Each number is 128 + 24 x the weight over the matrix's rms, rounded and kept within 0 to 255. Layers, rows and columns count from 0. Numbers have three digits each.

# layer 3 MLP down (transposed), 768x192, rms 0.0941, rows 593-629, columns 0-191
139101150116130153122110131130082087108179152134137153132146085091164108167078117132157147104113113160111137098129115161142109127136155142112156130130144115093161118109131122124145154139139102127126174105110059151161127158156150143147145147114161117131128106117125113134122151141106133200150136108099146138114142137129121132083121096143128103092078099137119142137121183121121158164128145124155123106083104117129103070163156124117130143162107087124107131115092121120112116126110161116137151150124088181128132149136139115122129102122163147116139129117127127147121174113137138124
135115128132169150158080096167108155125156129096101107090132098131148124096097127140138153142121111123146119159162112153134138093164088152109156130116096092153098157178139132125153134141114110104185160111147119142171108126111116115116156156154135138089138192145132127187174136117125115114131140184123148128097144149139119111103156156196132154122167109138161154102133164106083142104157171108107116167117104120097145178134116124113100138139129118172144142135122150159119093136121118135120122117102118099163111111135127124126125128112120141123141105123077144133133132090128121115
090116078146111166188116159125154135124216129141145130152140134092117143141156120147153132092112156100121106122093167139129093133152108151146135124144172162130151157119093154147105083149148120128126108132158137124155163105091142096176140094093126099154104144141135114148130089132152113129164118114170138102098084122140117100164143091122150160152087126121099109153096108153142133127151099096124090121130148124117183134098145118145120076084149107128140202151105109098143127120153086079130129136118130150120111085136149125120180136126099134177164119158135164119152128103140169199
124125124149096092096138131126111142140134122133142125145135130122152146152084131145136122153104145111117111095137149153120110115171137152138102138167159111117144156126142128095108117117144129156121105089157121152114139128147120094112120192098094116097156112115141141140121129089125135138105129141120125128135149129161107162141157086141108156111127116128118104087172101094146141117120175153077133133120139138176141122136102103156109154144102155135156139133126130117125101134155147129137098151120115125129152148109154130138136120129115080100118128151188125128129138103138164154
121134097114097127123107153117127131167103104106105098166148110097097112158116129158130128134132125146166106106107101155094111123125117129156081098120111145084124120145169106129109142126088142111078125120124104112126135154137106118120147153107096104132129121104150138109136097129118143116121143178130111103175127105130121143146121111112128132140130134150131145112121108147135072116065129147130152133107158128105106121146128101166113150106099128107186100113110101084129126186090138132172116122131124098152126151094115074135083128143120109099143148168097106104105115109145118139
130116157112161105112139122094161137062141158127143127111130143127125116066146166165150135087112072164113149111140114100147119166113148097108152099170142129166118102184152083121112116143136146144138133118124138086112119175135132122106152118121127160128146109154136131098162067139099109136110143144104146097138119149132120119158149129113120129144105177104112150164101106120108118165140154111125098149134128131140143106141140159203100117066146092130130140135121150135172103148102103092102158114155158143103139111104080117149121122148141124088097131100100122154105119127118113122
143117121146173127091103115132111124105143137111115136123113129143157145095114190097144110157119108150127128089100132114153154127110098103150160148131131146149070108093124157115136177156158111141124160110125123169206106143118144124153127132133180112173153170128150108101138147176095130118103166137106111182143124135128127126147136143136113115121134156158113159088169141136134164084113138110113103122133136159145150154127140117112135106103104152119100139129149134144097125130118081138066149123114164104117126159091136106129138097100158154108146175093088165226145115153135112111
124157149121138122144103092157112123125116146111100117125123130112106149118085094175100136143093117142154106107155126159122142113147136142134119119123134134085102149135148101113129151127120143097142137128109105170131131141141109130141126145131140116129115145122164117136146131115133109167132114149143100090114117104121129105128133105130123096126098105137135092145168147137129127141175062132103122130156158107180111102105130146138120150140077127095114072143138072087134109104116139103087105128075151121126134118089125099115146165122138159123093126079089111117142115141106141119
154117156138121078101131121122149119165115149173140070128107129137115113159123149116131102113130136135158152149173120091078095141176124127110108138155134078105124139124114139140098132101108081118112154137133111123113121111102154145154089096152104161125098132137177112109121182142100120162131102091082113115133138130130146119119098132168119158156101135102120146101137154154144098197092083110159161100129090211133100127109157165084105126149180168130158159127130145098127081115090129156160084148141113109142138085128080110143173151123127087144141153112143112120179137119089162130
083141133144134136116153140159116137137190162125154122111156143163125091112161136119106123121137169128147129171123108174118138139119128146121107119159156113165137135127104104123140105122150152169142162123132105135102168139162108112096119183112123109158108107152145128105154151175116102132117137114104116131103064158124107109093118073116136151093138132138117132134178093115120122165139094152143148103108149131147091113123146119096149104129128115093138096110154113106144138113133148156135097141127109153128148096131145157113115160149119122140130159132081148137139109113122170168
113139113127118122048169149093078148118146145072098164171117165071138106133114107168146113137115122141135134133178103127150115131125147094148106094149171103140118125132131096106080110099121109128120164139110113097157127095128135151129133096157146140115154128112121132139134149059126138145132154115087087129105147125097122153143094140108117169125138156113132090150167110113137137172109097158149155168110137103123095134112110122136116201157093153147123100144119119114114168132139105135167117075122085118107120108156127119134167127108160119128126119117146107109163136109104168098
129146206143118133154175123118118116115164139147160142130150148205154121128091115139125163132127145116177101121116135142155139168093147111125116138165139116115159086114102167140120131124145146138116167133160132104109116091145101138132133132140106107146144096139118151134133136185102145131140155139103164138110151127102126140182118139118088112117127152126131128130178146102134110154150148105109123130155111093163093137181127110151146149143129108147114122096110127195143130146102110128141088102173113118132100132137078104118145138138122156117145077106165122130163106120138136127
116125126118164113124138141117117118113098082122118118119120094121175099130093118094166129117133141110074109162107119151120120174138105178095111161124134142163154127143140129094120108122123155144099151120114095160133110126142180160096144125120100145126092133156145148132117126137183110104136099116152147144145155103136119120139167162104120121097169120114140114104135126137133140180172062142133126134142127140142156129100112109117116123147135118133154135121130160105153063112106120147107160130155107148145119118120133117138125125117133125148156141120108181137108148104151110159
127138116157175049108100149068156140123134087135170117143132125087132126147164127141150115133068102134081136086080095157126130129154113129097087132095120147041093119112143145141146112121121104118164140095147147091127120133117180089115157172132153126136081135121119168136126178155134119076164104080125127112139132138163079140123121094176114134129085108119122108080130145092117116127104128160163157125135114158113152109090161191126102109114150141139150162165159127135124124118087133148135113144138114132146113185178132120073130129097143176170108093133103115151130124122113085120
099115140130119135104151123098104143124150160090083146080140109111099091142082192127113153117069125122127155152159116133059153126139134134133142183175154111196145124110091103157090071128119118134130111156113146115098126122105178141108166133064104128158152076147105125097110096124128099144106145086140097088173112114141136106141105107100144165117104151133098117113109127113125105137113147128131136157100095122156115143146103147147142109130172120105113103190126146136121104122161096126152098132145134125161154126154172146129111088128132153109124139151172130102086139151117116174
179136145132173111123138069112133093123119078155109144112111130132115133152132127114146145128100098115138105109139154115151103148158133079149124150096178120146119148075109161144137113103113140098140151092130133086101122153142099135137111119119107106135126146119137126161141133152073154107127111133150148113110135106155142110116060157137111117152120145130121146119149101129149116141126118163077144108147111139111094105154131114158130171114116173152135096124096147127101118091138102128160090124130150131135152121156183096135160099146145150107116085134146137150152105148194123110
157070163115133111124104147108143062155255140171107118108158124127141186165153149133146129109135191091145128097117127132127136138171099118168143119135114173129138158141186100161085145123147186140117096139163114141143138113155100147117175130091128062163106125139127115122115100185178104113201179068133123104138082144175065104094125132159127117143087141135103159119101121135107110163138152114139142127115096122084162130106142132116135111126132076128113191126124127129118142112181136100096124144114112113151161114121097155099140154139072132137145117114132155177150136124122182180
147180158132159137127124131169133153089174148117129103125113164118102136124138153157123115188140129121122158095142125120144176157132140131105103173124110121154095115157084129105111145133126126133120134143126088109149109159136123112173132124097137096128099122175145128116109130122119159152102099156120109133111090098116096139174140144111086115105167157107168106112115144127143151104100118136110118115137127089151124134128108117138116121147097102148119109135141106137133088124075097151124134124114131131173162116124121132122115144113160132124127077121153134142120097134116117099
096123199172138134085140135141096158181146150092112148139193093116128158150087143120130121104126145164108160148153111124118103163134125156114100103128117102181124118134112140136130155184103134155094140127131115120142094115153142133159181095108130143168116102146166109145147127152118138138163143112134132130088125141116133110132089127165148154203118137127122146114100102125206092105139141149137185162128137088159133095169124093100124138213149151070113076096112129178120157177087118191109102112087113094118104098117110098119133142150132145159155135127172145123091145090147120168
153094105106122134104120096140133088111153177163120143128189132120144134110148122114125130157106128133058129128103123110133133090120130080175107085144155111146115147129163099137152112156143119118116138112141138133142112132145133135121098137148109105167133144118124162151109121155122108122151153109104117108140162115139144095162155127147130074133157123135123111117130132122112117099170109070152130133159097165114128169137157105104142155093084097140118084118151137145097111118121148102168124167114115125109160124143179138119116123100130149116076140153157152104121153154117125077
121104139160127100151113161129109119122141116098117144118115154116137123155114145112140141121134111109096115114132131115130154114141122106139100120150163116164151084148144132167099138116099139139114130135092120150145125141201132108148152123145140124102157093113157133135102124127101131085135081151139133120114108141089117103143073132164116102120154165139099112124142113143137122122113145101131135092109103145131098112168122125140153143158082147154132123177111141113111159115124140157139142139156123128153115135149126150133099137139108189110133115125107113119127154108128138120
123096099139167206137129110139117066103179144099140094156124115120112124099164105162161135068076102104097114130122098138075103173174091130101125110131140110129090125129151169044098145125121106114100149131105128091150119133168159140132098135162129110169100179109122144071143115132127107124120101105141182157065147121104136152115111170120099138092110104094177083176121133115080149139154129098112124147163169072108171134091148136115099138164116144124136142130083127101169127117108115128106123142103092131112085101129097126108167105103145104101149089037097137093128126141124135158
108125103105142190129125156153144149156138133124116121111128158100131078154156152101138087148144111164168147134105130117161145174114160118169143122143167100111086145118093125133153127082080084113096135127110137091125105127170157112142128114142091123130099148116145152158159135157112154139177169130178158086121148100157115146088105194134167136144120157110129127143145141151129118131127162107165155102174119150112098109176157153153143130115167091174102090170099108095121112154093090107154137116098096145138077127095089111137119161103079115149104109135096119151139116149108159147
140082141115118112140123165103140161134144140137129174134097156154127143142149116137146105150084140084075120146134129182106099090086136192146117136106111112111141122139163095164129148128138149139101150106141149079133110162128117158125126183126128149140110124132156124149159110130148138061096104071164128120149134138137152119103119133166130156135123092122072115120095211123104164152130179171078134028139131111119147138113093089139156102112109161155099087104137108087125150155168167098163092126135118106169133121162083131120124137136082148155079130130157148116168107090110170134
119137088103140137144114109136151127084024110141128135133140111134101139095116102090120135124145126147175114153098169144094142149148121133126100110121160121100172117154142152126105146159112109152141109146122130139079098112163111150118089136142114146083156108096161158125161135167115133122111142156105112113099128188120136139160155127107127137113099140114110110136107163143134138116080113092130128135090143120158101138131151131145115149133122130085150129093144117112138086108170161125122120113130110119124135138130126119161129149126102099189172135106153111098114092127124129104
177103147151162159145101096113190151195150145090141123137159141138168114144087159123117113143150142099098110100087112152175100136111137079094103155149089065105134129108152126091116125128098122117141116156145117122139148171154116131086159153115159131098121145161138088142080117146097128158109125132083137132132148157132108100077104148098134118115142124103147112146125139098115159153137128107125135099126116108132098125138104123119124076160140119118119100150096179122190134153141158110107133138133131135089132119110095101133125133141154125063140135155151140158148159137141160115
144170091167142112134109123129107138115172112157180101165131064099115179129113120162105142114113133133133119126110127116097130101144110140155103131137136153183121158147138128102116155159069141104113141111131124110123129114113163109168136150148151128181125113108111128106116136106176131136140079150131135135097122105111094088159154149105109170128126136092167130101135079143154131154139112141091135143120118110123123158116139100119163157142101136125084192150163116130103154141104148127099147123103116163147155129122154087158130087104149157129113133096145118129115159151170142184
122157139140153112129125153115118098130154106104118136146156108146084088134154140111113160111108144105093151123136117147119141134128129117103197137144123127100087111089134123163204077121143105102147142139086172145160133086131105156131098120134137113149136126160138167142121128138122147106140111102117124105145102144111084106116125118163097122128118108139161140141156093118143164146163130105114124095098124114136113131163161169114165176131115131144111145114083144108125134172084157121141114110149137116157151172161125096156135098113148098144106185136111132103141100147130116117
146141159131131160140099149103163139106129130153133101093130097129132140096124103135094106110150134082118132130171151138127164140150188128128118132128116128120080080149174114124106119177100149132136134140111123152148136119116133123105091144074122156179128150144109123141119163115147136126124109141103139140136125143130130134153138138151140155108168161116090108091148126122113129164169114188137126117097135144091113042111120076160129191162121162131153121102110146096165099115126108074161143146124099122115161116126106134151121126128070105138168097115116124116121121118148127118
140130143100126119138140109110139126135000116121100098123157114111121134137115147131129108143126119143114135127141125123109127133120124135120108117157096120115156117114145139111131124131127125130131132135110155162133094116134132112123116143144105146090152113109165121108149132126141145113168098163119151109139157121125135135128116171115125141174140151151071160145146150118132134128108127126119128126137126115113123141136155137135140135133118136143118126097143103125145130138166118139126112143149142110111137152132113112121145121101136133143218141125135135094134141152126130109
091139151117156144099146097092108104106140149151147130149094132092165165170134172141114160154086093144110154165137122089117106130151151079092160096152140117110180089149131109141160172142137156112150116090157119134138103136140141108169119149112104129120131140128101119119137121137143162117133156120137091099126155127141163119117184132116161120166151167157095140093142158136142155143145132156130138143138122103171114170126139106126170116111133142120130114105118122103153114113131133119107091127117118118122124150139144121125119117118128166134144153130177146159142112123122113161
158152136098133111134137089104097101112151143107090166137153140145153127133113117134122115136158122160114128155117118134085173145117127124160089111096100121152109113162132101135087153137134117100094118111121096123144111130116112113144136147130112122147137122106138097116133133138136148119166134113097135157124151114126086103111086133153152142108125121079093152132143154118105127128132115147145148106110150115124076099149123146149114120121148126097170093108114111128132169115135157110080133122098133120099132119122156129118142159115122070106130145093137157155163120107146111083
138132122124088133138125108136129123157149139127093066110140089127170181142112107142134154159133155121114119120163141134125135176108100135143114156135141140179159124118143129132133183125110128111116151127115167145134123147119138176107140120128128133115136125132071125140089102109135204152094119118084123097106125099126132109108160080118130105151189126146088115161121083120131139142098128134126129130130112116154107098126159059102163115168126134158146105180158136096118105133186117104143141113137158107146144046177122200117148096170121129180129090154131153101149138160130141126
139128115131130141144118145097137118124195127104137116100111130094162143131128146125085092111173139131107156131121145129164114119121105124108130130161117131133139136138097160109155157098131136130143162133152109129123122130154123104096147118108107075166151103110138159126141166118121108103149134121104113139143128067120148092145150165144139133139115143145134155119128151088137107093141150146093101114109116128102072120162113114103150146079136130096117125119114154142164124123118153103113142117082125132176154186134093128126096155142144100101139151140141145131118101112113157144
140143128139078086116155106132146154097172139122164140067129148160133111090152127125093162094128139142149149111141152137127111130155124108159126136159135086107102118096148118149130135122120131134088150142139130142108151171139080133119131140131122144104108121105125126132124090149093123138179089153077120152126140084078138154113127149124101145121113116157138160086160150118149122127153110107088110139116131120136084105148126157078108076121104105161123094102109112126121135102120058120101087105108112159140107117123153124128125132144155143167111126105111154160072142109138135126
152135112118145138101124142051109130150193115105110165126116121143123126165166124160133137133131089089119127150174099094135090129168125143097095118086137079164078103122166138179095142120133115130162141133108121081097139119113132120129115152119132117088101140145139129065126133117127146113110163126177118087151094141129189109136138140116142135093121112101130101121116086117136132113126155124099128152114118100151121131110163114144160122124140077158123115151167089140081152175163130130128103164089193125134109104153128136168137148134126142126113152094140120136154143134111139083
157138163104114162121159149131144097144180118119098096137141111132144123147143154129131132136160149125136182129126153157113123182088121105090131134127105098099127133121177120115159101084097075115148172127107139164104102164144162118086122085156115121109156142128143167116137127120170141165093175116100134130127107123079124097165128122138113100080107105149098127129112141152089127092121143171149111130127138101130130104126137156117123165118147102159119099154141112101114133175140130115129116139093162146115187108149110155117161137113097128081126149108155106144141125139109126122
# layer 3 MLP up, 768x192, rms 0.118, rows 594-629, columns 0-191
140146097129164140136045153134120160139155151107132152089119157139123124129137122154133099091092159136113108136097107080155127161174112135124160124126120116176074148123146119111086156172121125123127126136153137120121162139132125095153153129121160143125118131107165133153152120102146113124113147120119139086098139135153093112126091150096126114128133164051101079133074111099142127136159148112183152130070113140116116124164124120122104115145129119160148130177101156159111151119132121139108127127120169141158105111128136158097164100116147109118147114152088150156109097140148108120
150127132151116123148093131128121130116134145150128156118168110119066132129182148116191130120120108137110112132119109112134067133110080117124137126125146158166124146124118149121120117121117104119106138192140139126131137105114121136184125110109132159148115118124134193124080090116145139126147126069150135125089131108142113100140125100102158117148094132146121110143063128127168183140145096118139143092078107097108160107130136119113126133065130132113132164122115123097107145142114122130130095131130159132111072112125115097116174126136127134169158139103131182130149112105138144161
127117130111159144142120156158128121147148110179098128098122094137125152167139163095117129124140122141143135138129128104128125160124131119065127143132153117134123122122129129144135134118181118139143118137093125121159121115084148145134149105114111155141138118121121113146103096101109072136109112125127143120113122144160096105138116133127127133159163135127126070149103094166139146104102092103160109160130108155140163096133124127097112108106125108096171150150138166141130132141138095107106159154166118146102140090143140121121142132106124169094134110103127103145150095112150119115
154132140145153123149154152142093089118177079138164159083130127134135111127118095088121142099149102130157159148111134109153128127132068134118164108116139126150132108069086129116141141174126140156154134105057141144095146131082131162143137118116125148166127116123103110132115145118111107146127129092173141100089122126157119085135137102137141137144137117091105092164144108136156147094156139147134144149139120134132121102121163183107154153107137122171168118149133151155135142161131109083113183113099124165101128092134138164118117106114121135158124125108116169114146137133113168136
136119103144117143139150162128105118180147087120156132130129142096123123081122156143125108091136131151132117136119153147098084159151135190107116080115117119121123083119109140136071140154101098127110119170129116165071129130115153159144104119124145131111123110106097086138133122124179124145102117125117125146159151153110098163117143116107155108124093159115128083128115107129115113068153117120119144124095117152140161118123133136149104123131111179111138105090158139147092180113144135111113107165106108112143117137116134124152159119097107136140170076103113127161085096112169120149
126153124111118142109136144092121141087140084105118136110131106125137115150174135132140144102071122131170125130093112090161124164123109109174158122102122119163100201100126146168127153169161163093161155120163118179105150088083102115162114113121129153157088152133159162153150148118117118120086132110130122118118105081160151110160105113108132121142133126092123058176076131089118096128140142152148091109095141104134142128146103158122178189116130128184123124130134111149107195133152131130108134109125145110128123131128114093091130145145133127130118133125156135163132094133159140157
137113102136140141119128154146113150119145103137127148147098118127122112108138130130141156135092135074142118091116146125169091137122146126137151132125196166163137123075113157100112161127135103145147113161108132095145146145121139104166163135136138112135147143088103151172140097089132120123103119110104182124103092120140126098134093155111147118099126153108119139146135165122089101110099158130183128105123105129125115108129123136124138144142110111165154140155143147147134136109145127149092106142127166112168131144170159115125120102115148161110140121101152117150156113129116146126
134087090123108206183180124108133118141137167142131166141139156100134172153155138176142134116146153119092121086142164141133098137076113134073148136120132145156129148120120134131130131204089110174115111115134082098113173101133116119184151174112090117122102119119191148154113113114127111112112130068141147119120099127154123091159116080081188114179107121134131131123078051132127102100125150168130116117134104143119114136138138118122106116095151145136130126120153129107151133144123119126121106162146115151121138100099147163050166164185123136106124122156088153103181109108139101168
128130107128133120119132118115086109133120144114135122097121075092140136152186114134161104095096155113153150116123153138115133181122133124123128151103134139145118184136126125139071131153076171096128118173153148123103130104089125132161165106146107102135119098115102182137133098122156152168168148123135133132084153138146120102151114073104151113124098145128137124124091126123138119151135170162179136119089156146095117129118142108122151158110119125151145111114083145128133140136089193123145124148161166156110097114113154140109179109169095117133135071091189153134124133094132144116
166133126090121149144157164135158152135124087156127108100170163154125115175123148151149156135151136146126076120122110153163091151115109134142140126121146151127159147145133195167148125144137177121129083156103119137125150122121119116112143116094103147143124125132126139171130126151147163094131154140089145158119116129126140132133143103127107110125130115169134140088152110114126115131107140142150111091113109126115159093113156120091123135103127159128103124162137114140102159114195110103122142165175175128123137107140107151112123125150104135138162121104142159167139151095135148152
180168127130109131160131114142112139159141111162156111120111138102150132123140135118148111134128132128118132136105105108138122150131180172123114156048164094147115162130112148139137152155128137103153108181117084153140117124085123188135162130130111093146130108123098159134147136135131134121128102142126127201135126084187088156130150088157179142125093196090159153109123089145153127124161104122170126135122130172108121133098097107096165149098135144124118116095106141144110099124158114097103143118135102125125105134119130118099100134114112126131125089110108140155142094080136112143
106136141144073132172116145120163119131155143134101174094111143130114141145128141138133136142113127095156148112152115096124127119106111133067166152132171146136129142088138178147125126107110152148136164123141157111139168166135128134150137118108111137120097100139151193153097054144124116117121112087145116107110120175135155080124133091128161120172125176142116071121122139113109093112122152073124124090131131160130143117156108090082115135148169114198108151165085161140144175123180068117157132123124133126130112108132186108074149136146107158143137124132129121115178127100115108104
129116116129098104157143089063135122077150114118157122120115167092066147126128087139181107119130124128097131110107138113154075140109063172141137163104099153165156135108133181120173154120138146200101169117157157132089145101123121104089129101097116122143140169095154157149155100130186112099113129109082156120107121077115135127195139148125129089154132132159166117173152114174136158080137122124137144110149103129114138114121119144133142118141128133109143163139109108137103118137156084143143121188170170116118106148143145121091110116148125143145134113149145150184140131119096177116
147126081139140115123162156136154081155138174159110160122105121156111121135153128121205141079102124104137126115100099121129116145145149186098166099104142103128080142069132149169091120118142131119127155118084131140090102089107151167115080101115094108082124088139101119103101106138185120173129155126098145117137157156150135150155116070102125081124110121098126077102114042134122084099143096095143144104101117106119145104112158109110133114107129150151113173134105124150129155129162139125123154120126131128144120126076149133115187115148097092132158132102111129129131102126129151132
111098121158159120105104136102122127129134114150171163106117123120128109124156146159102137108128132126161129119076159125119123112130146140085139136135154185113134114100144154144057152137153122117151133126135110173120168150131119139147145088109141150106155108131121148129135136142136158124121162121117189152158105119158073141108111094126141110136105172111100155161042129141124135161152135135151140103119149142137122107132143132094111170082108109108128220104104154116120143089118126142166097135148145106130099119113182141137124086132160134178143109153129127128092143127116128139
130076136172108102135150159163148091136149117153158145152160126091082120100142109119171165118130132164141121140123166090124114143181103128111107115103157187115164143169106122173095126151153109139141135119126099173122158110152130154122136132100139081126116139111166144103072114128161110091101136115110173127117083133141088131122143133103162102149125165162119134139091111140184136131127146106124121088118120086088158091114181138128105131115141131137183150142122155119144108125201117097149103144138116153091145110115170063161118145150099126141148125142128150145127125116128201144
152138114139140127136125108114161156098140151140167101122180116138126095092168171145188144102071157147115096085123153131152125103143129153127130119087182105129139147104097165133118139145160131135150136110136078121141173118128102152122149144121119154136124124118140163140123145133168146146122124085114154173148091108142107142132129159121131156134117153148139181127115111113150105106146119143135108102113124142098131104179129112120172138107153139102148192150124155121153134098130135149127159138141118112114120145116167095135110122141115148143124167121109112154143129120135154107
074140108170104174162175129137090124119147141140113143139119164125103174117103157148143103074141118092129121118131141106127098145108120112065105134108123136155105170137118159155091191165123140130137132092147091168144146119155141121208136140154131099140106089120117123130113119092131132072128142117183102149108115093150114106109180108128162128144081163064128075109136140105153161128177114140172126127106109139135148145104113157153094149165135117112166110143105197101119135129117166082146110104095153135140119124149183107117137126123143105174158096161100124118154140104122118123
130112121115110168160123141080102120134147140183130129136127128100154122140116128144130148125136142127116111159077104089162065154138100127111118171121114153143099104102121192112107142183136133154163078112114110103110104129109139083141148099140152112105123099132118145156129129131138122129088082080115177138153111106185133118161110092105134124138120148115155177146122085164138142162161132135185121116121101126131163130142108169141132128085126149148137119128137217146105119145183129128142160119134130141118094128141100153053122114135119130130140127073128134152143139136181171164
110176098092152147144115139139129118148135164165147142160132145105111180110119109142134111122125106117162154151112131098097122159132119154106125127112092114139112143101139149099147099108161104127134140138135152108087162127126109145102144130111172120163096156107134121119155150112113112116135146127127147115089132142172144152145157100102158110134116098090147116127077113170183109131111137168113113127137151104133154123116125133133124118110159108121129118096131144154103125123115094094100152114081115118104139118121150119134116117124132096141159139113122141131129128163152125147
133125107187094188137122142154113129095157144144150156120185150139134189106125104160136119083140115126133084144087148100100123193138126149069171155131152093128127167118071160100128116166094139098089133125120118119154112135136111117143099157126145099168130144085144120079133107087119140123102144121158131129090150083112107172106100102116132103093062124104145096132101122185163142124133139134158122116098105110095127113102135122152124158127114112145166118111146193146162156151132130088152128124128188122130087131098118131125175091125142137140162086143164133089155140119093146150
097124131139163171122144114153105131140155136119147120133177152097091148150126131164118121167149097123101119152139152115143097130046107125109145163135108148173134157110116122132159140164106151149127140147108127086116156110069117136161175163117104155154095093138143095142094113100109135137132141086190145093122102148134125130133112125121167133169100139106142077143121098166119149125132109161137164124138116150149177129075173121113127144110163092147146115148099153080134145148139105110105116149118150146163090133114147130071133123149119103106133105131085199130148094098123150092
094133129157131129188109134131167091188139120134149140149198184108099143103138109148151125157122168113121112175114163144157118181087120161103124170087144174180132120123118120210129141133148141163098110110077132125128147131164091144165145154110108111153105092118150104132122141126143115137105155122178109098126054124155149071149120130133141119158116123111140137174129129144188150094147143167146133062131132156135172081075173185122112161139126144167147115141173164077136161114153153091144122154134148125101148103151110139152114138145087155117125132158148134138181109121117163115
162095164151114117131129138128122156149160126115117109107132113143162116167119126166129116133083100113102117100145104111169106130126132114106136184120113152159093140115114101118125118117142173113126131115131141123167142131102148116143154131103143146145100162137097094125082100116157111103125120117163137110151111072137131107118118124105132082155162111135161135113135088122155109117139143142130155096158114122103141098145129116103140135121129118169115122155109140129123154157115101129132141139137131109125119114124139114108132130147138165110114136146135113169134139114097118133
128119101154119161164098130115118129181139117150142151088103108140124170113146162143154149134118106089124094103126221117185074123086120109109139122107164100127124111141128161189137126126158159148099131129114097082128147141133119112101109113123120154129053116134124138142136117141137115093118119127133150153114144106169128107132087117126128105101100145141185118138134162112134108096133161141105123085119098149084111116099131160103129140108119141119127149155122095087130126143148124136131085190198144192150118114138129092127125128124107167127167139108076139141105104115130116104
106104129146102167191165139147137111161140093146140140136142158105149126116131117118159107150130177153143117138083135091132136133074111148136161141105143141145135136112115118136128093142148154205167132111087138153123133107145149111081143141110123140114104158159160139135110135118127122112120166114090141116144111093151166136126124091094112090191138153142139104149128143161144135102138122157110081113114118143121160089122123144117173148135130195133156139171152123105126148128171118142106157145125145113129125118112151106141124147187092140145113093115125132157113138118186122162
096112127131106123105099158158106076106137134145111120139131111139119133122146145123098131118080171085141102129118112050126111125129156107101115090110147150119088123085076111136102140160115162098113105110110093119088137157098118121197148113143087111128080116116117115111123135095129161136120153070100114109111165134144157125130128111097152130097114144075119118121062097134150114113160169160153150085138101129132140116123151114165118183113150136173126165141137121153145203131173100129147124149120128120128089101132103133138113133140111104143124096105139124173105139127132144111
135147180122123144141119125122127146086138124143139108139129132098121150134141114111144126158143126110129146163095112079121124143042102149098157158092126147128141128112152144156132125148083118107135145125099123155088105119103141129135158141093118138213148131125107117105140134110160124127113135106159178137105082122149106116114165064136184125122093130115122095111164142162129131107109156175184159084125137127113155123096133138146120136110146155131137106117171113146129178137149104148112087128112133086157128101114189072176151106112180107155132077161144178153120136100103117111
092107129124119142132112126109103140127114157100150133160180134094115145103174136114168115107153142151161120164109173114141131154114130148162129107140145162134119145128124131117102128173145128148111127144094107162123098035154091108133151106130125087165145153092151169142147146164130129130106155149091111086137150138113116120172115141114109130183105136098137106170120129159151111096141125095160106116126139125139112151144117104133164129109145147118186157123118125129131104080153167121087135109154135113100108138073118148131133133109142108161182140085102149178106106114148149121
112126150119112088097122105106119099131153102165175136124126140118139126140142117108097159094132087106136091131141153079116146129128119099135122082100129132128088106131153134142122108152123165176102118129106144136137102116114162142154146091137126097124114138123098124125141084069125159086127143143120142131101113148144115109154131105096143117118131135082107118131128085164124099156122111138141131122120106181091124099130162132099114138139144120130153142170116113100144144095143150128088155180159146099114143108132154146133148116113108123157149131152143147167134139143102163172
123126118191128127156145147130123157117135139135132125118106126122134147106158132145137128062150150133144110112122170139125079134104135123132139159142120106133108131132059137148140117146118100138146082145120132111141148102131107168108146131074087107123095114111118113087124110127142135130118136139139105126116129142133141132134147107124139079107097103109128094099153075121161162135167136147116127113109097118159138142111137120146142140092165152108121118101132167119084138131092129109128145140107103159092103108081136130105198136141108150122145092170148114113125132120115132152
137114121121149177135115151121111145122146154154116145124147133120131147135125181186130146126122121086111108127126111049163096153133072178135123103083138168141120134095102111199113170172142168222110120154110114128124140085098134125117182110079117113087101096116091105105126065119161119119135173133094170131140064127157150098074088077151129128139102127088117103139088089134154136117174100105140107138133100140155115148149137144153130144147123188145141104137113159161092141096161126090156172163141191104158085104130155115140121124141147148128132115120096104186140129144160122117
118088122179124086125099118138118122109130094131146125140152154146114142132171127144122172116149150110135081177109173114117139153149121132151133153125150150159135138109149083154111165094098122151084109164132137139163131122140111135127106107105090119125132123126118137111118101119127111120139149146124156149101126155145143126113128124113132100104140163132145119127147164123136099126142085147098166141131113167071133114107159131118111122135189126164125121175101155080172138115114153137159084141150142081124068105119178141143167121161124149148138130143093130171142083151097159142
145148092109124162138112134117141161121128149176112157089146108103120183153172165150159153147091128082114143151119107110176080109111140120121171141107154137145118115109107131143109130142151139136147154118104091095136153118098131094135146134099132106124132115127152133134135115149133141082101126124107131155098125150190170112120092135114177120129130124110129108152121088143137156134114115111163100110116157152133137161132142153099142130123150155094129171157133146151134142121132139131122119101122142117162121097151118145066148135151105113120124102154079167128121109123109125161
128127114120108136149115156121137151161133144110102058113113150105122158160120203099164174105134113135102080153121121094162098116127111106124091148133147137122114156075149120169106126132154143111144154133141145091104122116140142143117170186127109114157123136059119127112177119127109132128135149087108115157096118137158123153085121139106094132144099182129178152122121102101160119146119146138159120141140108120120161119094104135120102152133157148114095230148084185105081163129119104088191141133149140133133132081144120079112152084124132125131130112154116116144141112072134161096
131113115132079145151124112149152157152133110124143137085157167130123168106169139150161183101136140110103158158121141122142107138110107126117128116126164122122114153081133140141134130156134129187095142130149105118090118142133130112130131128144083151180136125126148115081127101092161086130124172099130151135109074119148130093141129147114162088143101131136129091156123069158116069155105177152118125094133110128131141086090125166113136129108111138161120120156135132117106141102161103128163114130112134093134124123135092124083122121142097153160122140120078166144150125130071128120